python train.py --head_dim=32 --vocab_size=4881 --hidden_act="tanh_gelu" --rope_theta=10000.0 --init_std_up=0.0402 --warmup_steps=200 --schedule="wsd" --decay_fraction=1.0
Each number is 128 + 24 x the weight over its row's rms, rounded and kept within 0 to 255. Layers, rows and columns count from 0. The size above them is the row's rms in percent of the matrix's.

# layer 3 MLP up, 1024x256, rms 0.132, rows 625-717, columns 192-223
size [104  93  96 108  99 103  99  94 106 105 106  93 103 106 101 105 100  97 108 101 107 102  90 101  85 101 100  95 100 103 103 106  97 105  97 101 100 103  99  99 101 104  96  99  95 101 104  98 103  99  90 102 100 101  96 108 121  88  98  87  93  98 103 105 102 101 101 106  92 105  88 101 100 104 104 108  96 106 104 100 101 102 102 108  92  92 100 107 112 105  89 100 107]
[[132 127 103 146 160 203 123 172 111 118  83 125 121 143 105 141 124 124 116 118 134 147 110 120 110 119 123 120  89 157  88 133]
 [148  73 139 159 103 122  83 162 133  98  97 149 109 143 158 114 134  99 141 143 158 178 103 109 160  63 115 155 134 120 125 121]
 [105 135 112 109 144 110 159 101 110 145 132 100 121 132 131 110  73 141  86 120 117 128 112  86 157  97  59  44 108 120  82 160]
 [169 137 113 189 109 118 120  86  83 105 145 113 133 120 124 121 160 174 143  95 113 153  90 129  88  96 114 121  97 106 130  80]
 [114 132 105 159 108 124 102 174 147 124 117 143  97 175  95 168  96 110 123 127 109 130 148 109 184 124 127 139 113 129 135 173]
 [137 105 138 118 126 126 131 150 165 122 147 130 164 136 167 137 108 138 139 112 155 105 178 108  90  76 171 115 148 164 147 123]
 [ 45 132  86 122 123  71 121 129 144 133 100 110 124 134 100  96  94 166 147  88 130 143 100 122 111 121 126 101 112 151 144 149]
 [ 75 124 136 120 119 145 134 131 117 118 163  84 142 138 147 114 131 146 117 121  98 159  90 124 148 159 110 159 114  84 141 122]
 [171 108 183 134 148 130 133 115 140 133 136 114 104 127 124  97 142 103 124 136 151  94  95  96 156 127 138 150 122 129 127 151]
 [160 140 129 144 116 134 132 118 132 165 166 121 109 117 131 103 130 133 123 102 118 123 110 145 123 123 138 114  90 165 121  99]
 [193 169 120 101 105 126 157 138 122 147  74 103 108 144 117 169 135 118 102 185 116  97  99 162 151 128 114 119 125 138 127 151]
 [103 110 152 115  89 118 143 141 181 132 124 113 127 102 168 155 147 123 123 137 132 125  91 106 112 146 146 132 144 158 154 149]
 [125 114 142  91 159 115 176 127 134 160 138  99 131 138 158 158  96 133 170 141 142 110 138 125 128 109 141  99 139 125 136 137]
 [129 108 119 147 137 134 100 140 146 132 165 143 102 183 119  74 132 156 131 144 128 129  93 123  99 123 108 128 147 106 112 126]
 [127 120 141 129 147 127 105 105 117 158 118 147 120 118 170 136  98 153 145 106 139 134 128 159 100 101 113 131 162  95 120 137]
 [ 92 110 143 114 154 107 153 144  95 134 128 153 111  91 109 138 100 139 194 158 123 129 152 130 111 148 124  88 136 152 145  89]
 [119 130 125 120 133 128 131 182 140 175  99 115 168  89 162 151 110 113 128 115 119  95 168 109  98 118 151 103 112 162 157  87]
 [ 85 116 139 152 155 143 140 112 116 119 129 148 112 123 128 100 102 121 134 118 127 129 127  96 115 107 108 109 146 132 110 147]
 [119 136 111 126 142 181 115 109  75 165 133  97  93 156 109 122 121 135 143 157 117 125 124 115 137 109 133 170  46 137 158 167]
 [148 109  96 163 124 152 154 119 154 132 109 163 101 106 131  89 115 106 131 117  90 135  95 118 161 126 119  67 128 132 127 100]
 [137 135 147 119 110 172 140 122  91 108 128 147 119 150 133 124 101 120 107 119  91 144 111  73 116 102 176 128 145 136 168  92]
 [143  72 144 144 122  86 178 102 132 119 181 132 139 149 141 144 120 158 116 153 166 138 169 128 134 113 128  89 131 122 149 140]
 [136 149 171  93 128  94  93 119 109  91 126 143  91 130 138 146 135 133 117 156 116 142 139 136 111 128 146 144 133 172 156 136]
 [134 129 111 138 146 103 118 115 109  59 135 119 134 157  98 178 107 145  99 130 130 177  91 147 136 135 123 117 137 112 126 155]
 [130 127 110 138  99 103 167 122 139 163 130 101 140 113 120  83 118 141 115 128 107 125 157 107 125 121 124 101 159 148 114 166]
 [159  97 145 127 136 138 137 104 128 111 160 100 139 132  97 127 162  91 156 118  97 145 143 158 115 106 151 123 124 134 153 111]
 [129 107 136 110 136 126 100 148 106 122 147  99 152 121 143 156 138 134 154 139 120 126 129 162 101 108 154 134 136 158 172 137]
 [121 117 131 110 128  78 134 143 180 121 151 118  90 147 103 120 145  99 175 132 130 137 105 105 141 139 127 161 139  89 119 129]
 [101 139 187 111 126 110 112 120 143 131  87 155 104 137 127 155  59 128 110 114 119 134 107  90 167 133 140  94 111 133 108 122]
 [136 173 126 103 104 104 137 110 110 131  93 119  93 145 116 130 161 138 130 108 154 156 143 134 170 177 113 124 126 150 152 142]
 [112 129 104  80 153  95 175 106 144 143 135 147 103 139 141 123 147 124 126 134  95 110 129  71 107 145  95 116 144 147 163 144]
 [153 148 118  95 113 107 102 177 122 106 152 111  75 102  73 112 131 119 150 131 169 119  82 139 135 138 156  76 144 120 149 123]
 [118 140 105 115 118 148 131 156 119 155 142  93 116 103 153  77 144 129 162 113 108 117 144 120 114 178 113 154 124  93 103 180]
 [163 138 160 132 161 152 135 100 111 151  75 113 141 138 123 136 108 120 115 130 134 119  87 116 133 126 147 119  94 121  98 151]
 [153 124 125 145 108  92 169 172 129 131 117 160 122 109 157 137  91 146 114 137 150 124  94 109 130 151 123 108 132 118 139 128]
 [141 159 118 148 150 113 109 109  84 159 108 166 158  98  91 176 131 114 129 143 138 132 163 104 148 132 133 154 147 133 115 133]
 [132 136 135 114 118 165 150 118 155  95 142 116 145 166 150 162 101  92 139 142 138 114 134 102 151 146 110 125  85 137 184 167]
 [104 120  97 133 106 131 166 112 166 196 113 171 167 108 137 151 160  94 211 125 122  96 121 115 124  69 132  88 122  81 105 154]
 [157 115 116 138 123 145 155 133 123 106 162 100 118  81 166 113 111 120 108 103 149 178  99 144 159 164 136 139 150 103 118 149]
 [142 115 137 143  87 124 117 149 158 100 130 113 142 111 120 110  91  87 130 148 133 149  92 146 141 134 115 121 106 162  97 159]
 [150  92 124 137 131 126 139  94 117 143 126 167 139 173 163  62 105 113 101 135  90 120 128 175 108 159 179 157 132 104 139 200]
 [157  99 136 140 131 130 121 115 125 111 108 125  96  57 124 135 146 119 118 144 135 194 121 169 136 130 163 137 129 142 126 114]
 [106 107  82 140 111 127 146 141 139 122 122 146 166 119 109 113 132 156 101 118 120 149 140 116 146 112 186 113 115 125 119  97]
 [116 102 100 129 188 189 126 171 152 116 100 118 134 122 155 127 106 165 150 168 106 113 151 148 159 133 123 164  82 167  77 119]
 [135 120 131 111 122  76 124 169  61  99 102 149 116 162 135 180 127 175 123 180 130 137 102 127 154 112 117 106 129 145 140 105]
 [166  99 197 128 112 110 123 178 118 131 142 121 145 150 147 157 113 152 114 160 116  96 153 111 124 168 146 118 137 128 172  87]
 [144 129 102 155 112 138 102 154 147 157 115 144 103 112  96 133 131 109 128 158 122 138 166 122 116 176 117 152  97 133 125 144]
 [155 113 146 136 134 133 147 127  91 163 121 143 175 158  72 124  85 127 103 124 123 150 106 120 121  80  91 160 111 118 128 146]
 [118 110  74 127 129 113 143 124  95 124 132 143  91  97  94 125 170 165 124 119 107 118 139 132 105  82  95  87 186 122 114 161]
 [117 159 108 161 169 122 120 141 120 118 141 138 130  94 140 128 108 163 138 115 152 130 166 142 139 127 118 132  80 182 103 139]
 [146 126 107  45  99 180 132 156 159 101 107 139 127 107  89 118  94  86 105 137  74 143 127 150 141 122 157 163  88 145 130 152]
 [137 124 142 137 110 136 118 147 122 154  95 141 125  96 136 134 172 164 210 155 107 142 103 121 136 165 113 122  68 114 161 144]
 [117 110  94 143 138 114  72 176 153 133  97 118  82 154  92 170 121 109 136 143 124 133 107  99 134 134 123 156 112 147 123 123]
 [131 134 135 123 138 123 123 170 147 149 100 141 141 110 130 152 122 129 163 139 105 126 110 162 144 152  83 117 128 156 145 162]
 [106 140  88 115  85 141 144 142 115 152 132 115 109 136  84 133 114 127 146 116 144  99 146  98 136  75 113 102 128 146  75 146]
 [121 132  97 174 133 101 107 120 152 127 123  95 155 114  87 128 115 135 126  72 102 108 125 170 120 161 127 120 156 129 142 117]
 [116 157 131 189 136 148 159 126 106 140 118 168 103 152 105 184 144 143 105 129 133 133 121 119 110  76 153 134 119 103 139  87]
 [141 138 139 129 104 134 145 124 172 105 121 123 111 107 152 179 126 137  95 150 148 140 105 114 170 105 138 128  77 154 130 162]
 [ 92 116 126 132 137 111  97 106 135 141  89 129 120 156 112 125 129 140 147 152 143 130  94  99 126 134 123 160 125 128 149 128]
 [ 93 107  95 101 116 130 165 110 130 144 151 141 147  90 123 136  94 142 128 149 110 121 128 162 144 180  90 120 111 110 117 123]
 [141 119 121 129 188  97 147 102 151 118 158 111 125 164 103 117  93 148 105 174 126 153  96 163 132  42 105 134 137 149 115  88]
 [122 106 128 176  83 116 155 142 123  97 150 129 118 128 141 134 121 117 133 129 134 122  85 142  87 110 157 117 152  88 168 110]
 [ 72 107 121  96 126 174 131 137  87 108 125 101 161 130 122 148 132 133 112 122 118 126 126 131 152 110 146 142  82 171  70 155]
 [114 146 115 116 136 139  79 160 152 131 145 106  99  50 125 155 130 115 130 144 153 101  98 140 123 128 121 133 115 150 131 131]
 [125 151 111 122 143  72 117 155 125 157 124 154 139 126 119 126  98 143 132 112 112 120 119 116 127 140 132  41 104 162 145  83]
 [ 81  83 116 150 118 159 134 108 115  98 167 139 116 142 117 153 142 176 102 117 129 131 125 146 159 175 134 136 127 138  97 123]
 [176 110 142 155  93 145 106 132  63 175 112 113 176 141 138 146 111 132 109 166 112 124 140 114 159 119 134 155 124  96 111 131]
 [133 122 178 141 149 135 110  93 132 115 164  98  88  90 109 150 139 105 122 118 103 128 155  94 126 112 100 128 151  96 112 190]
 [132 117 120 152 126 113 167 139 114 120  73 115 123 107 100 119 125 118 168 117  87 142 125 144  94 117 139 123  84 142 144 135]
 [121 146 126 108 115 115 117 150 130 148  92 100 150 115 132 104  93 143 132 141 110 136 147 149 107 102  97 143 140 123 109 147]
 [125 156 108 117 130 134 134 193 129 149 115 122 131 126 157 108 149 150 132 154  94 124 123 152 115 127 132  98 123  97 136 133]
 [132 111 132 125 131 131 132 149 131  59 136 101  90 134 176  61 109 185 112 119  91 119 166 127 127 138 148 131 111 124 115 120]
 [160 145 110 135 138 113 106 119 107 129 120  91 183 107 138 121 132  88 129 103 135 138 113 126 138 162 145 150 143 159 132 138]
 [110 140 132 118 111 136 106 135 145 153 152 136 157  91 160 139 119 118 124 145 104 165  93  81 148 113 159  80 166 135  93 131]
 [ 64 143 171 176 113 148 172 108 134 135 123 103 142  96 131 145 131 141 165 123 108 111 134 142 109 146 122 128 106 124 147 138]
 [154 141 161 148 107 148 121 110 101 140 118 145 133 111 115  82 134 173 140 124 111 168 113 147  97  88 103 121 111 127 131 122]
 [127  86 117 137 126 142 115 146 119 134  96 140 126 118 135 114 117 107 103 151 126 103 113 160  95 110 142  87 116 161 146 115]
 [129 124 106  71 170 111 105 142 161  78 133 128 129 145 109 193  89 141 125 157 127 106 105  93  96 128 135 157  86 110 128 147]
 [105 141 134 137 105 117 132  98 118 141 141 122 125 141 106 110 127  88 146 132 118 120 141 118 152 140 137 174 161 153  99 142]
 [ 75 142 113 167  93 114 154 126 123 124 177 118 130 137 129 149 121 123  96 108  80 140  96 110 117 180 131  91 133 104 142 172]
 [130 126 202 172 134 106 124 130 109 100 126  72 113 102  85 106 123 114 132 130 124 120 123 131 126 127 128 126 118 174 156  76]
 [130 130 116 135 167 150  98 102 126 116 118 147 103 129 124 150 139 130 163  99 166 162 136 191  90 118  91 113 138 137 146  69]
 [152 139 121 130 141 141 113 131 168  82 137 139  98  83 114 134 101  98 144 141 136 124  74 112 151  98 138  90 105 115 110  87]
 [171 101 137 172 146  68  98 122 169  99 121 142 143 142 113 119  89  98 151 169 140 156 113 143 122 139 150 123 144 161  90 136]
 [110 165 104  82 121 105 124 174 116 111  95 108 126 124 109 100 116 148 126 116 144 117  91 137 138 165  94  91 144 144 139 127]
 [120  83 127 151 110 116 145 121 137 121 134 103 177 132 104  93 130 157 135 135 127 108 142  99 121  96 123  82 143 121 104 169]
 [103 141 130 118  96 134 160 111 103 129 125 143 117 147 147 150 135 103 147  77  89  79 117 133 155 133 136 161 152 118 121 192]
 [146 146 103 130  92 154 125 151 132 164 118 141 131 117 121 149 116 124 160 165  87 129 112 104 139  86 112 134 104 105 140  97]
 [161 135 134 103 170 124 157  98 129 159  86  96 138 157 148 129 131 118 151 119 103  96 147 121 136 128 125 135 129 151 133 165]
 [134 145 113 109 125 101  51 132 150 105 120 120 123 164 129 178 122 105 147 146 127 163  91  93 148 171 168 118  99 152 165  97]
 [153 167  99 180 113 106 130 133  99 135  87  81 145 153 108  81 118 114 161 104 104 158 136 170 147 163  86 117 120  98 163 151]
 [135 131 139 115 132 124 113 142 157 108 144 109 118 117  61 158 107 106 102 100 125 144 131 102 127 118  79 105 140 121  89  95]
 [ 79 118 129 146 130 124 146 161 123  91 117  75 149 108 130 137  93 154 118 118  97  86 141 116 166 168 125  88 100 151 134 144]]